config.toml
n_head = 8
d_mlp = 1024
vocab_size = 2892
activation = "tanh_gelu"
norm = "rmsnorm"
norm_place = "pre"
rope_base = 10000.0
init_std_up = 0.0743
lr_head = 0.00855
batch_tokens = 32768
Each number is 500 + 40 x the weight over its row's rms, rounded and kept within 0 to 999. Layers, rows and columns count from 0. Numbers have three digits each. The size before them is the row's rms in percent of the matrix's.

# layer 4 MLP down (transposed), 1024x128, rms 0.223, rows 269-474, columns 64-95
079:532501480510525458512490521491437511525526467486494557489493462545471577481561531493485550515476
107:488514476493608511542477493486685512489510482498446537496507550492460521512556469451415475548531
105:468484507559411513423493497485494483478483501530514458567569511558528458453517481475541474570509
101:519514490475468522485540499510465463472493521557455497487485495487484516561487502366569462467384
104:447438524523508477529499511527597488448470516439451518567549512507494472473483518464509476544444
088:559533504530461558522484508483461531510501562509514523501496473511529517547450555452538582562541
110:565442505480502491468514476519371515574551451536471502516540518516556530472530460519551572523421
083:528500493487544482461443442474546501448553533490453571454558473453504503428436557521502547480535
106:499528468384551498535478484448500480518550513518568472491495487452521519564492452505504493517484
105:579482464502538551456474390481596493517450477463505483472586476512540520437458487507499465448480
104:473487485488454519521463517481587489486499495441531494490508504500499445496507502584483566515532
124:533425489551440465518599559536551484637510472473533481547461475550464585479542469483533485569538
116:498466440501591471407467435478494468528583474483474448478514498458500480502471508503483413482535
109:530480422533474465551530448556398457508461524577518428543447504459501530551459455476500519476475
094:480454523552513476555474485444589521493440496444442492506557497578453496523479509469488549536525
117:521528511471520512607419525448514500471489568444560561442506535476499501449564492467538557401468
102:495520496533495460499527530433520524502519503511516456483492478496536513460514545463454489473530
106:528506515505545465541536467598498533484476548508482446548510495514535536467537533439516514575535
099:572563517485484437496444535460500497468450554520547465456528472468574485407463474525540507461472
083:587491482493570511502502518479511458426539539440440536422521479499497552501531469487459537443496
098:458441503537510463454507472573547560463507518521534508544507520468497500503472535532499532492624
111:477490494523540499429464529444452501443433520521491465581489509459561519465556491500440532523491
093:537459458500494472607466507479504502467493450484509529567519466567575494436492497496515482488545
114:479432472514443501458612508484466483464457487529506498470494548450477529506574431459472435507542
104:508522462476453484510497494543496585501537499480519536451430485585398499469475528521500527487539
092:514466469542478469491528443464478504501538482504490471503489490502576549558459479491537474499479
094:558541506506362525511521511473496532458533475492492493522515527530464493433498447528522580438493
066:562560443500506477542524472485429535466515474519534555442511439464583466521444490530445516514530
103:506494509516462499507557482488467534492532576566504412506536484479380576520488486481422455468520
073:555473489556453488536549494503419528496469467464500494472515407560440533484512542483473529576489
116:540540492486489506521405507510507470505410489463486453564489499481534533501482511535543507470516
104:415499518541514562464494487491452479479502510546555519492435525509437523527498559516455607467531
097:507457516509512421508480468523412505537487452460563537497450515605431551521510477486464495497487
107:497484437488479492434609500425526571556533466494546439546502474449465517492480479526541485501463
110:426533474474403489476501504503514542548527466554490503515419492566486507547491494552484544527459
091:509458503526461483504468488504454522382524559488556573525510559432451510562475540512496461463457
107:478476462524464469503470501509535459398455484499527521502519520550416489473442499435489560508473
103:509500490521520496521613575519481502443521516488480470498498537521496485436464475467407480541493
088:485551450544494504520518564454529444507437493487534587495481464516509539400426487522480475585454
114:492475431547534496486440474511505445464489504490467521507546537476442539511468493416519540511505
095:467448506450514440552483412586492502495444555523492522467436504507480506516495490509513555543541
073:502516483532524523516510506489507516493492523434497501467546422523511573597461519564533580491505
074:536587440530374465538453515522531523481439554581469525512442430476519525500469533488470478572526
068:512538414491501557506473541485515492450456524527512456520447435450528525460459569483465567543522
103:442524442498527500561579510543432464542553545525537515504470514451497504550478489484420506558426
084:478523532479596490445542478514525522389481564522551483544519488516483453471492508500430544543489
112:468563541488483470539512522448502529549508459540530470458486489446486496537513519477495535455555
094:513442534572494538564541469476514469508509513408542495555558505565500496557453523477468517487503
092:488544512494571457492531499457479465466522556448477500530428459455586446501449509551504529575443
109:514466499497545513467424459503451549497550562491461508487518483479429503539477534552540502519569
104:506517496475453542588454542512488421469377451538520492438532572474578455529455474558550424505518
101:543465470473593520468496495447502424582416509458557505556436486483532507504503544512562468487500
108:533501497467510522511522522444500521504444514519463607512570516566519530536545414445410461535486
098:456501499510433539542589545514520520489549467540518562400528495518489462518603462481506518480550
097:569479508506522532473484496512426528491534407474564508496511475462476461516487536564546498540535
099:426485491493506509604430520559534598485516520409519426490500534548415424507547546568438514477436
106:471515421514424463513526434517511541501585514455527555488491526457534472456574483519562481486437
101:500545466552495460506509520479471471542472523478481499594498525581511542520489515536520545556600
090:476519487494470518448443483498453523426448471461477535507513453558451487502486493494541572517485
103:514520520609512518587522518490493508507422536496497463507570474495440546524496500495460449517497
101:523426498510471448499479524507443616571492481476437555494510554489546553534490469436489460536521
073:565464490536532474593438541479519531429522523460528569507549419493506542514444502467529449513511
109:533478453517524470515582449446483539487501403544483527514562567444592537448478424496453510513493
094:519561462445464530506461544492479500543397491475394514467457601486504455476476442517583514506452
103:393495480534502498461475468498433471476459442497558429496477520412413496496473546478424503489516
096:526509488560444516503600516564480522422483483453476473574441470515444488505567491541470489512513
106:561529464516501503429535492425495468444561527481544475476563532515505482479486468536493482510541
104:468441500465543466533579563476456410453542470545508487462522505581388486499512545527462465540537
092:571540518530485538433467583487425497484472535497484525508534530464466552507508475450509543441530
088:529442513564558482516545530450487424449483458535475493459482506577465532531472475530499464495472
108:527504520447479544435603441487429577509487620499477457472453543539500526485516464510507486497517
117:537446416525519464496483529552529426526519531462522458472492444513476499485513485487468470539536
109:511470544556546476528493494510492510471531446461501540531527512460493526459521530569496527570499
106:467525495546498523484551525476492478432439514504583462492532556504533502541474527553524395488536
098:401525484548485504497516486545516417460575518481557459414448512527472485438458528491558545497532
099:501516478520453558527532484505486476439492541540502492465445468429487508498430533478535438445532
089:476489474438507504452466545537454499482489453477530501520508465477534470548520487554485531573495
111:513542513529502510518502562516549561489546479526478537459589512547511538520522508453512467459423
115:478496541441364516480450439571525495494515490457451537467579486531536478468479472553464442530465
102:550473466507581512508524534466434533485452580463478490558580457514490480432592505501513399453483
091:510512511521543498509504499428494522531511525448440483510524487552520489429524476517487504518537
113:503491512498551571462501568523531473516418535530479497519519487549531500515549509509433487432486
119:456523461478491542487496486560470490485458523496548544446529494507496467520464536567439509464486
076:547479486465453522489468447477484462522475507490512598449481471471539502446462488436520497575580
114:469453531564492525532486531512523521511519426492459459522542451542593507544488528517469474480541
093:524491517500438497488587573539587527486505454601554528542451533528470542566587465458548466568540
101:500468510528455470533562497422487452443524546447503573460479524589426546506492461404460464498494
108:485490457489484470522534564526579453499455543430500513502486462521539506486541484538428533475491
092:505481491520513630513514526494541450531441473508499551493511500509443473518550504532551534510466
092:537489491476485522471489534497467507479541461456443527516581575429541574546475469519488507560505
093:553520457561587460532537474500487473489498482490543540552474472534467552442533505516457523443527
093:423409510502466461514517538558446520546431530494514424457507544528503559535394526474488542471563
097:461507539494486485502547462538407481479559433443509469487517556513507445453567429466482492476510
121:564487437586442536547483536543526472483514514519485537553439459542491460470530498559541482560496
092:565502512486531528463436562410485477476494529468581545500483396420560509516487458488456472459461
091:499490499490531538517451512473504494575545489550507441498523495536516494508546535566539559485503
097:565498464532480500524519447511562501519482509579549598445514499535514533533494567524498518512548
107:487493489545506519532523553507473487520523488555570513564488522496408470526495485534426514476522
114:500509487446484503509533502528510508492515430496584467460465467518474478548512543505582568454438
098:523491496505450527467462498526503492511510467466539427550481458475501481503505501559478518438571
088:456505467459453485540470519451505520558478433464538438519511513549528490567484486546529503527465
115:469528505533434518477524469513453442501468510432481501459454540456468516622492485506518500525481
103:488548486595431524505510489488464437489586462520500469497482544542440515603520492485490471484514
106:444533484515541470561447540502462543504460438548510446529477472433494534527578498487481590541585
088:550452545517503529577474547498440504471480575546476489457439532514516468573416530491495480538487
102:611544537571549459579496467484554493544475551495504450491497514517487537508506492549504446538491
110:507497506471504502501521441507454498557466481454521554416486573431469513569487499636517504504542
104:512453534532534435507496458496492519551550441470488467450445498504507563436476505437556475542522
087:464496489547386457538482524475498494515494503445476496468528451509448585516584498490577519529485
107:483474460460504528517534453445538522456484539427539472532540464474449606505496474507480516511531
103:534497508563495504559579497487476535531527559457496460538418435502418515423533570526434463536513
107:599498523467497454457533462472586474518413450406552456475530470541527553483565451486489417478517
107:504514566447488524506440482546488492509507545491471553496583558539485545443562542546553512544495
105:502474516531445464501510506531496491479439454523500500482523473545486529455460579486522530491453
106:559531496575493553467466507515507537575527488569577504457523506517475548469440464486561466516563
107:457580529446436481472501412539503482515416534510494534477541520551469484553476478457558494476496
102:494551468502542489485534535494544521511493497466515440531494493548571568515478467500512509438543
072:503477426551495502512460500463462539489476494474526560475522432417530479529426547522515457521482
117:490487497463539491495498533534555498402538493478466564528601455452457451487512522553440500514493
114:469507581499467542611469482535539496509482499480551527493432536484453509571395480497539441566415
080:560551500471534534455463470513528471474504488461545527536479382460463475457567520550519476460536
112:508499485504520485562524476486463484489478594504469554478479518468519483499556517555558558511442
092:526461481502518468520456445549389519470424505538521562479546506460449496554537476448546510516452
100:443517447465461496485512475491496523528503599522455555574526469497521512486595502473468482510519
082:505498445520532470532520475559507534516461503472432455484505457547584525458466507499444533510516
096:485554481458561447552563452521486510605498493562483503471500503525509482553511470533536485496488
102:513551478513473503501492491506468445517560548525503523499552443449447422548475483507468540523466
101:550489571402453437489537498565447472418526483509496412479494516517515509542627430497471482503485
085:468452466465493501571508508447541485522491542486511450515528543537461435493510470557529553498524
076:556502469472507519513533496515472518509464462495436501453483487392618490513511539458475526590489
109:495551472469519518512478509531457443470441560542381503501511540493556472516425490462477471513537
109:506571523458445516503470531501540551503594491573585488533409487544454541491486457503544445477451
108:513480485566481480554482454495456494477446527565505390548477577526583511442502615529552526497508
100:551549496518451525492530506470502504482494517470527560463456492480470463562500500558517499579455
105:477392540475545504569504535513516458521462510510461468434523462514588497457551511525574536489505
109:495488499417511488523497512466506548466476582552483472505450516552522457483482441411413468566476
082:519498489521503473528436495514484453508519441471471509479418476435607419500506530498491556501485
095:534477468474436516451456488512536459521510584484546494542559516529495481453422514534454485534518
076:589578448495450490510439504481458500446455559536510467467546439370534506564462545495480489543448
090:558461553470474559510423519493478491528458504418526537487470458524523552505537521522502525435514
118:534483538487482515481476482538467493509459506376510537521403517585470535575528498554518519544416
084:431518448515544537442439519519480576496437564513566526430539546437433407481513446542516513489501
096:522458473489476540509404426512561523485553483571573464519459526527501554493415544533583490502467
098:508476484567429507519502509445447450572576445494494491497503524532508519500524541544539546432492
104:486464526546508496448503512466493512550537461496597460545513489476496482509467456474412533513524
094:505465493529488472545474462532471509481515515522476537469520475620543525493562472522514525521463
082:500516465571479413491508469488513554534484488460509535529515437546521535500508500526398492541538
091:477523513503479489480486535519520560463417530504527505504485489541489443532471543502533458576484
083:556548504494509490504484485518480551485556500501484574423481490427461541500545456490399576445551
109:528498465484599538428462465527568499487499527475574486475462512429462578485522559490479546442445
098:437415503541529478523477524540470557489565482495564456476530503514502501547450564477513492452481
102:498476456553498516498500459563453452494486518485525449514449503525567511549508476479466529490518
102:494479493538472520512534542537485476580455502452525499523457565487486545521510503425476481518453
107:449397520529392492511591455434541590490462597603538479500442463492488493538460486447503464527565
088:548531474489512496488459561462482545504556534513522561414464524457487539493541513524501591466548
082:508517482467506507513476563476463457459521541547524505516504427469556536564474491447514477456506
100:445565494536502540569514514492467599472433498521473505496541444485494464443511490556495563502458
102:595491497502479543439526481503506470523404510542532508479469555524509489489442558438507506469512
072:488459459543487451523575414478487518536462432485509519457468443473495528500488495535486533517557
110:512508542526485460546496490534488423539546611458483508534484489526535521501506501498545483536528
104:438527467514510475512592453514548591527488435515539477472472484511440496450518484555450509502468
092:441502502493505499506510511493530457487440510477492534499515541456510495548543412481496524472440
105:473543483520540466474524446555514511497523473474514453503477536562457505570473496540428485501443
114:491481523542570478529448492496497430505506538562511509483521488538424420525485488541531544567452
083:456501452505563506515518471476457417452456475484458459543454411531519518448616493463464534506487
096:493494485577524413517517495463551558523544491494493518505525534517529496450458422490439477539510
101:516502468487429509503578602484467520499593499484525479517528467494482482492489503448488482481513
117:467535514497426485489598502526496539462452488480578411464480548470463468479441531562601446532545
120:482530541452470466490522478486568463503512495538490471477463535475515489476508463543466451511607
106:500560506565463496534592530446474537529530549476491501520409494427500472508509530504507521532480
111:492534527471362527478495559471491483524498471513513488498474506482523538431549495483498516456453
081:446476527525497479504458524542488474477487535513573495503498526462518512510525473505507487493463
103:524558472402537538540436440488471459503493531455424416503505509452453498533450473455471500569538
078:518507461465553490534472521445515543551517464477513543463455409402589482416465544512466568553503
098:545482516544438448498469494502509524471485498462515459487463527449579530509505473481489494497507
110:468603480534508450436502465509475431436612500539517449484511445519435517474515451446507424473538
103:455447463499464530521497482426471483433488434481577467459487503419466502502546470534512520452524
080:530506500501524553492432480563485540522504459534615500495540494450557470427556508502488523450486
093:431594433512456484514503514495485518562506508498494444513521417527492478485495521472510510499477
085:506463493501505519444503459400405536459493559520481510523472473561490560438514535522495556467594
123:458512530488428464477496577487537504517511449485433463490487518451452440420581461505494462498503
091:447530488487490489577544521524443501458459532488458461505430609547495575485460503477523508543492
085:539432503523578471578509411494455497477454485458464546472566506483565481488505443570518544520532
096:514486537506527476526445490464426506461581558413597460542523451527460512473506529527487588522498
089:508423474539404439520539481538501451500522528492440518509475436514526521491444443464474518515542
102:447481454589504574549521589450424513510465485478501508500478575494435451590543522477537477430520
080:481486449510507453517523515457450509488492528569554539496469496459536521489484445542455482516469
107:480442465512547460478507497504562575547471475579496527508525517553502546456548512468499631559441
092:521452565536490479570464504477521529520489536467483440477413544522495510514518523542432485525490
103:511468563498520447479481552467468415397438499535558507497450537495527517504443523452579553489478
095:455489469605521513509562519496523526524568506488534454421489420537442481430531449488544524495528
096:517496484434436476465505530507422532481521480521488535454530480561545592439495540386525515469462
084:456563444486557499533559458524458436531550514489463449500476424538585485496498532388512502473491
107:463475482516497470541520511505483525540498426512583495406464508539521495427507569529482552445543
107:511463484451415527432508560554441419463467488553502504453524522478510486538468428507553498493413
095:531526533415494471459516492497520532462527552453476496450500529528485518446488488462446482436492
096:563511525530471427501446569460465533455511542460519502530507486484543532496489513471565569525521
100:472517502474370532486485549508551453502493514466465525524462471458537481516450578550556495493415
110:444504579514466518552504504531530543489511472501399502494500577490520469485429595472445556525457
101:528488529516438529521458575499524519458547504514478470570452455550570448549514513481499455520559
089:546491475446550477506552474539516488478479589515516537504518437483476563579434499451430452472521
101:535546508470558486449507491556519554563451498557491375475442452511512439556563505515508434521514
112:568571482523467548540485468526473409491501489539430547519496511493470442575518490514570447483436
107:516509460419530517434456476464450456542524471536493535564528562473521457564450574427516439472495
089:519469519465470552512493448489477499456473497457498477467446484523471455542497570446449566525457
087:530465464423514449529506477467458549494481466542546550510495447570451522513495399451539532462477
# layer 4 MLP up, 1024x128, rms 0.229, rows 270-474, columns 64-95
097:494496457578442499454526553537435455525455435554464467508505519535538466452493515533456441470426
097:557572448511496514530447510457510493531496485488480487487495546480460459504508486492486529459468
105:527490497581529482516522487462443505520539496486607424500492524474474531473538535537468493464464
096:517511487503458503447459520519496513477471509517531479489539543485494503515531546603475588441470
101:413431476472454486531473451515507534440504560530494522516498541455519512486485511500646504532495
102:492491458479511480469519445513458429429465489514475594479512557430468490438488467462542560510487
100:476425443476470496478440528395588463523511450524510450493567453572509512548506473496523462520507
112:512523527527486547533483539470526543469469547475406493521476564502502503499547540483579521480549
100:521526562455494473433515522556509589492536555416497480533459448495518516539506474466545527498485
097:473465488504522462466472545533502475533524567418519488552537476462534592473528524544564524547550
116:522566474481481520487512517558510507478533515546579489493538482469506546473406438568528479511527
103:489558501479528547539530495488561500481584472491511488514571527522507549412476574555508561527558
104:490525533442469562491458462546490459508503482482419520491494465478506469511481489475518480453549
089:482583594477454521450477499576434477523536549498472507486554447512501438498489464481495497476460
105:380539474525445477504507491407535512550578543422517469462465535531492511526489499491489460464531
102:457473504434463523449490515498486503484538416504505562546486451538541448472522564460570509478443
103:508483503473450559445443561456521460475511478450537441484463523516529492502442465599519496437474
093:447480539491464492447526497525552533442542570453443481430448595496543505540470486559504552498472
086:493515509376445504514496439528569511482450462509521516555557453530494429501390510452527434466553
101:508517510491509579533501504569433427578515516530474533472561510501518441501428485489505470490491
108:487536497487471512507474581460447485560442511457483493465437580510483454487400484492609558455477
087:515590531546504488457452493456508542570528510526532463470442492529480552446461501496516586477399
104:471524484478453506447451543496474531453472508504521487529471554536515515533393555509475480481464
097:522473500495498516481464538473500467548510541505503436397530509524513510490515554500493420463396
092:457496480505491519497513583468514457471477473579513472485541562489553529495564537505546511510516
099:550418467538458517496445405472494532494509489401537464515462490456522490542489506499509491541503
106:483425541477489491502484487493520490549513526516484508479465514522514509499530511497578440479459
104:523534459475538492496470490506521495518377533497479547419438502508490455504524490442557509470532
091:418479517449490495493519526536464472515490485525444463501506570535539487454506513562465511510498
096:492579484530520519492506558470516532539468483487523494496549553454527472496474478469486522515461
106:492512458391466453497464482509464535542470529504524428441509462441595447486512468527570494522507
092:480445482435470502459450547487521543484509460570475500479528457522513500532501569471520509493485
109:550512495515490499540492531460454492487539442509568490504539484435504505477500460562531493563439
098:436561478468580479474504494477441518533566499531482498523478450491484525481562511551387524499467
087:539523573511498451466438490525504519477534506546499535501498462463552486563485440488574499484493
107:524586508388485507461522495501438484554551484533469527494492530530554541501597515502592547482535
098:457522529484426503441448489544492440489496483577594439542442504525537451500484568530485518498495
093:444553469474520518541476562501418494513447522438402505491475507437503482421560519562391511472432
114:444483529525556509424540523507528492494429448485477534447489479497540485509524485477507578487521
099:521628446554481486458456548523472507519407432453517430493527513524529452487425504516425400484473
089:490437516528508471441481550510520554515546469453481499551524590405503547568515586546555495481451
096:501475539491547482517506519385515515501428433484510486542524588542532426539454499466550517472508
116:484494498516489507554457508514547474498510529526465492428485482601479483512519518450548463491457
102:470471568480498413445516503500496463481484509556438495475454461464537457524510482515583511517560
100:488516535498443488455494575489569588537553459457534474490462518396542497545520506453595556556493
103:488525475575511527525487521530494459538513497502520498523525449514531471474588528574561556490464
103:530494483509475488460442469518406499528569481471497476470522517502540512416482519520505510500520
098:391532430514476504516490502453515529517516475485504474544478438534533489514467516499659482580495
096:519418503475511477521495511536531486526551516454437488505496509478500459490503521451463524422527
101:456517488517512483485500502464538513555498551536443486580476528484525506473470505486532453526535
107:424549432511458496495493490521504488488511511521490462457416490479464529442499554527527434555477
103:502484409493550543497551481487419464515371508463498438489494495526464454524527491530447507593504
099:452555501513466443508458503473501437538420487412529519523460460472545535469294480482536523466485
106:492457439435475440559505474563531549527546463537465506549487531492599474518505524488557538539447
099:408519438482485503484492413491462484508477510513485434505472581487510501514487475534446521528519
101:456539488473520522431495426534527532440505474521436515556483462484447488541541532606434533576469
094:505501523468566586481483547486529459542517551519484420481573508460500522465516490413506495492516
096:490515502580609578461520434502485541477613521569495468503461509582472548459475535539447496489509
093:489489485514495516538517518523527508499494449502503456440471499482548480502446575428460472525528
104:552361531462443529484525417558465469457516469468452480479511515427524493421559556539518451457510
089:501543441455526456527470480424509520477479545496465477462474503473509518601567508596522531435551
099:497520479457583467485537480498542485473473489468530430494585481425530488544483510549419480511465
103:508508465530530461539523428503568528491505561526506399515419498448495516490499514462507474442513
107:476537561527524586502502480520514469495514433415482484532523449455535394546543544577518488565416
089:540540475501553501446432447522485449536502512509523539466476474489537503482512453456429509518491
102:493548525566563530509481553479501497519500516447492464488509507500586569462539488446413534478500
099:484476463555481517488447527543577528556532453455473470524509577515521566529471486408450510515406
095:476453460531510517513476518559470577557525554496466512506492541519505495437481489475497513529537
091:439530579510496579543503480515471548535516534434469515556494478573527460567488443512515559564547
114:437494496491486506470506560488469480549464463488470562530454509480510525490556486503548571517504
106:549519467541442479379518486529477539426531510564501489470554584482524560524488530555446480467513
101:479509511479500512468494437491481501572502512515532433505549510465533558506551467491544419483535
093:504481469497526489412523449546436487532515504547386491473452575446473487545497523454445560436468
101:575501491518451485593504513466498542602551532498504461539466496522512517522501532504429542512519
100:412469485474519506507494521499515498419558514540502557449525430420515542503484503524525467526470
093:501470444518484502536501487435483477507508588511437491516537519534467485472461480409548474468496
096:448517521435472519522536483481486507495570490510562451500480495526538478517525531534492469473504
107:544574519506434463460546563502490486506528522432479557482520552479554497500458474339458497519556
091:442506493445503498445463454469493436517478510446542515485519485396459517494478469490547484502531
099:510548510472517497476537519513548511479554430474519493510511494520494457519427502480510481480499
106:520522518538529493506489533571517507513493501403573468507482472505557505477501498505478579452553
114:517504498436453406511418451521503474492491600395527434490431489509520516500421590482475521509495
098:522579536580596488455505549545492589512460516537483442491562503482510491445546516536517530468533
105:507515488463550482477424532546559518536512458504513525481525496529520512594497529596513447499569
097:502505459503492510489470494469396500573529546487473455510582533532529557487484600490524502446448
098:471552435454525543492517470488492474479484480499445469443472411520532478439522498483605598505513
113:571507470447554545537468501500477511543651446511567432499468466515522550477456495458512505499500
102:450494467497516440446460486548434473467503461515518416535486459451477497485541458510462507536478
093:440486503480523404507493507483462419538510532562500496512451522445452428388523513396496557487508
096:572428506541490545461496499494466421504538491494463463515490510491527513518562543480492404458478
090:535549575525533521534511517453540428481568481528502584540575468467491486550529499519520532365521
098:510441541518469509486514490494583493499521441509408550518463455531483558550462596419550551507444
114:463538440481462485513484454523477441561545472486497611494456487486430499489560469461492514531473
097:522513542496457570550444451530486481521456509480515508542437487575498483552442542464478457472505
099:473523475531511428494418505508486475473539569483473602487535482400473507526525512433489454460466
097:531483500450514552476461456498506543546495508392472546465528469471508506508507442586474456456513
101:512494526462529482461498522485496500539474488464539539582450507504544496544493494546542534532502
113:486473505530618424565526502434533590522459520518455548535549536474512477521488506497512537485507
096:524544535397470520561459474508461525497549454461473518440522461550493463501510532461468499453538
090:465543497490486408450481549543468448521584514465514499499439445516464511489542512478505461503484
108:523527490520525461505543433568533489491517516460497471502515517528490492532555477501505491527542
104:519545526504514483461444491541422432534442427528450409569498531450493515487513456534459554493519
108:554529452520523562492520449456525472580459499455503449519586491421577503433507475475463459532477
092:614518464494543476468502428467445522523492490459572508525512415431507572492542500527595466492526
101:456438481511470529462535520486495513503443502466415465491495521487552518433564505533577491499568
102:488508496544409475526496520518489444505481568413514454522425493551553521482503523514464467561483
106:499470490513492490438490493462500504485426564519477525522554462454488485541490530585516467518554
085:459498539565577445491526441488505526473456514471491563511605494520546394486424556558564520501458
106:534597553492460492558471478490491512500512478498513467513459503547479582565496575466500459521490
109:458463463505513386524483537512530465515514518566449479478497507494485456463450526535553519489542
106:478509469542514520527520628469483438479519441569506460508503500559599515478495532487520498546448
105:463490434501490515545429476452438524501494578486447483508435501529527472520519596545536507485472
105:546496466452520476481464485420500520470415480483463540554514496549508444502498551520492522516397
097:485459465467557509443462421583516462499478557510442484540418446525440457498511572611576422501500
106:517437456578579549490505510475482477470427416462503472486470511446504459551483515525510486544465
103:497413449463508478520524463432506462577510501498433570484472483458470450480543558513544544528495
086:522491593540520562497491564555476534498522520521468437512518532500483523449486485415533486524510
115:476513519473495492540483468518522487522545473542502561528495404508480551544538562553437528544525
121:457468410523487448484478543447523503529467549447524529538517475485515464505512472505512532455403
091:493490479484571512534464559427472512514516463485500559492520500486503499509437423604550472452623
105:440544436494496519442530513517450490514526492507531534505520472498502475530472536475469462520505
099:434529477501555545485540500495654547559530482451525498422507492516525552487442502539537491518552
093:528467550482510496484477521543491478454473515546474486538570477437492552503514502438487523519481
081:518554487520520515513523479521442493501557450541546487479499513493548424472427504517441532509527
096:506501522531495469506488506465580446481528484546507524475502451540548543475458531482418528502502
105:558519501488575490518464467527484512518447459488497461489480568519542542503456535508513556503464
094:517491461557561468487512482546489509524517485482591429453523485530475564433473547566502495488456
094:521540508552445502412451456582519486520498446556547474506462505491430504587531468486488467501432
109:480429488577452449541482557534531470541484520556453497520515509396453531409556462570491493498515
099:549479520519478555466561550542455475526475481527481523530492429417544532565445521519495505454505
104:497458489486598559587492559528538440470494500521487602533486465490540508506482546471524542510498
106:404479522529469543511484468622468504520470468564516522431502536514569498464513519521514505563516
100:533505443501481538525494436517464509520512552463484522507492547507569540470514522571431484489541
115:485480486507591526545461489503555439432497538548460421534528492512512499502442547504606497473554
112:472538390520510520456504507554473443513516437505527519541516483498545515494504549576553473520480
106:465465506512582483548496545483485527469493535534465500511464565491479524522550506447535482469466
102:522522473530536520522513553519551507521449502539458498563443520528479507517450495548485528472443
116:477467533514512506464517528469540511502531465496460485516463518549510425391520480478551481485566
100:511473491492485486532507481594507422515461475480502552539498451511548508613482506494540506497439
112:552540511547525510559469452511525580530579564504495417478526528489547513499572454513523428576552
093:434444496554433521477492485504585476510511543516489527525495537518475468492508536430516427501485
100:553513532476499527471526468529475424564533447455415467481511478496534507515455466465508531568461
091:507490475504518526405494436478477514534527529536507374502533481490444552464524523508564451386528
100:559419520467504548498465542499542486491474500554548535510494515509504489501520442523483529452462
094:474523425498457474524466550550569501443511495506554498589382490501484528498524533480498541460546
091:496487447474429506504447455512449480507547468474501464433521530503493499492534517484504528540491
085:580539501541565565482488509511495544483573495505440452492517458539491500414494530498517499500541
084:558476525437526461485506508562506548506551510593492444521494489467545496510470506530531492482532
108:531517514516561472474464439483567487478600472516544467529456455507493574461533516511479467542501
106:470434419512554475460467503511468407527402517470530452514508501435461522439514476425497495521439
107:506555475438448497486378583378494499545488531521531514555510475518523551577559505459500446476516
106:524541507532530494465479462502444502462511472503473494567478492487462498476536499523482449486478
096:507577486449518436486549451474513474591468581441495444482522470496529507489469473562503520507512
089:531461463492503546494475475481535410517456484515430473486508430519508455481472521468552452528528
099:475564528460472508476483501476592537511458481423547498521517559523531506565420550539543550527509
096:520523440557474483512496476430492519437510468504525529529549530469499498486472464528535475474504
106:452466530513504463501477419500512552474470480467444526491499495504485511527513542465540509531532
087:431399506433523562499494572468494491522542474474439495478521513435519493499502506556558440471594
109:458447412406495427583522532487524467484497448543451509455482452526475465453560461406523434499518
102:497573565517508474494446473477515454487500500519442608521539517523541458520548485538607450532498
104:506502431504423484553541504518568538594460514532576472491532523508485479467479467450518469572524
107:510453460511492445575542546478466508504433502488562479502527446501498464453501537497494530487521
100:474499499511549488492461512561491473584495579492516465561528487466505399592488468525488540531567
096:511543586431455536513429496444504469602504502479506540555478558488539498528399455552488544437455
098:441466509489543478545508435445448472521468537529491491502500508520483471510483471524508484499484
098:468480543540486538544499474460556479534478397517498544487526502450575520536530497602496563480499
108:521529523492452492507529456521505567499477531532487466564481527558415590519473489494499519497448
109:494573522510459497513422510466518547480509557467507482525491532511506551472458488437496435449569
104:553535443579482538473530581500478519535456472492527482499487550514507512581504503498489561473499
111:545529510483534491426537404537443484541467537506547480547457570503483490530532528526514463595509
096:552511460542475518486488510504519537518580435528500506540434446504542450533499555492494619434460
105:489460524543489477455497488483514503494535476511600597468479515471502481483552448528545427511552
101:482519483510516526553511495525503448456526518525494529527507565541471540487512559466497470419498
101:457515436519516466449485499480467430492475417513541516470492478593496477430531567464552496498489
103:477528543541523478567490508446441521533536511491470513465466480453465551521592500525512465487536
100:446508563548460545474526515457530534546514514426487445539587533452501534435491519445514457488471
096:530500504479546452529442496508462486489520481491389485472514431491507419490539498537463531440503
092:512490520439526462532499434465498406445484483467518532491528486429523499530426506403505542501527
086:461390504504445496479487509477597487498501492472528509496520577501541494508485533432589480497551
118:486502479450479463458495526533452441517498514485563518528514577476498514473526459506505485469506
090:516523462506475589486434472496437512492606406489484546550536501499565500527500495533445491493481
093:458520520547482479488507479486574483570545471431472462459499553481532522527493532506435465486486
090:532475464459473508475556557548566478554485476520530588549469536468478530517460491595490541491429
095:512512489510529430472510535464467520488551474497466428502456572522465465506580550453523469461526
095:497514512486514566478461530538541455496541510493423482510534503482502507572539527425502513474467
086:541507503452578498498467516509505472497532544528461476430529493590445484519476503511445502431499
102:471505429467476442472524524497522514488513485509459497493468392472540483544486502549590497563522
093:523513522531465530451497415450553529515531528501430554485521554500521463481601497505544475460482
105:550496516484482485483457467515522468549512511535466541595452509576514518479469536432440475522459
110:545503565526469464432467493497540522486454443543551572491418552435483424495478488525535621512491
095:509523375485489510558468519407515515528446462491481498529531484550554442549396472432479458520486
103:440470568503536490494428543531509458439458446561417570524538556487464493516474456511537464430493
107:480548550454434521478495544541452545448520443465464501495461529475456497520554392487441530468511
105:531456540395534550494547431539527570545531509520450453537480485523529515447503542492497507479484
093:506466428550507515480518555430577558527526529516462445438457536497486531482531481528557511525478
081:521510530533572579506487476545478535487530527518472523532509494477504525423501522435457528413504
094:502466491446522512484485423506503469523482459475525468508511555472458501522515564505435469493501
107:461451454542512515565492481552440461560558549433460482473638547544528565481500508565542423489483
108:533462562445510507464506495481504439468526479463557490524506512508514481522541471521401525494502
090:448590564573423482544461486503489528547478524495486476487552558495571517506462514474564487507462
100:523492521569503501440467471539516486508395554479485433493487487480546441460465513529483539479555
108:522484442482487509537451440527551501518551557491495546476464507488470488540474478504509429597518
095:557512528544552501527505475526520551516450469426519484414492515487505486436513545538497471551534
094:514505477542462589514498517493499519498484509543519553587503520505475540474540497482519422496526
089:515500447505445513511456501481491486487480556424552521548527546525507446494490510508486472483555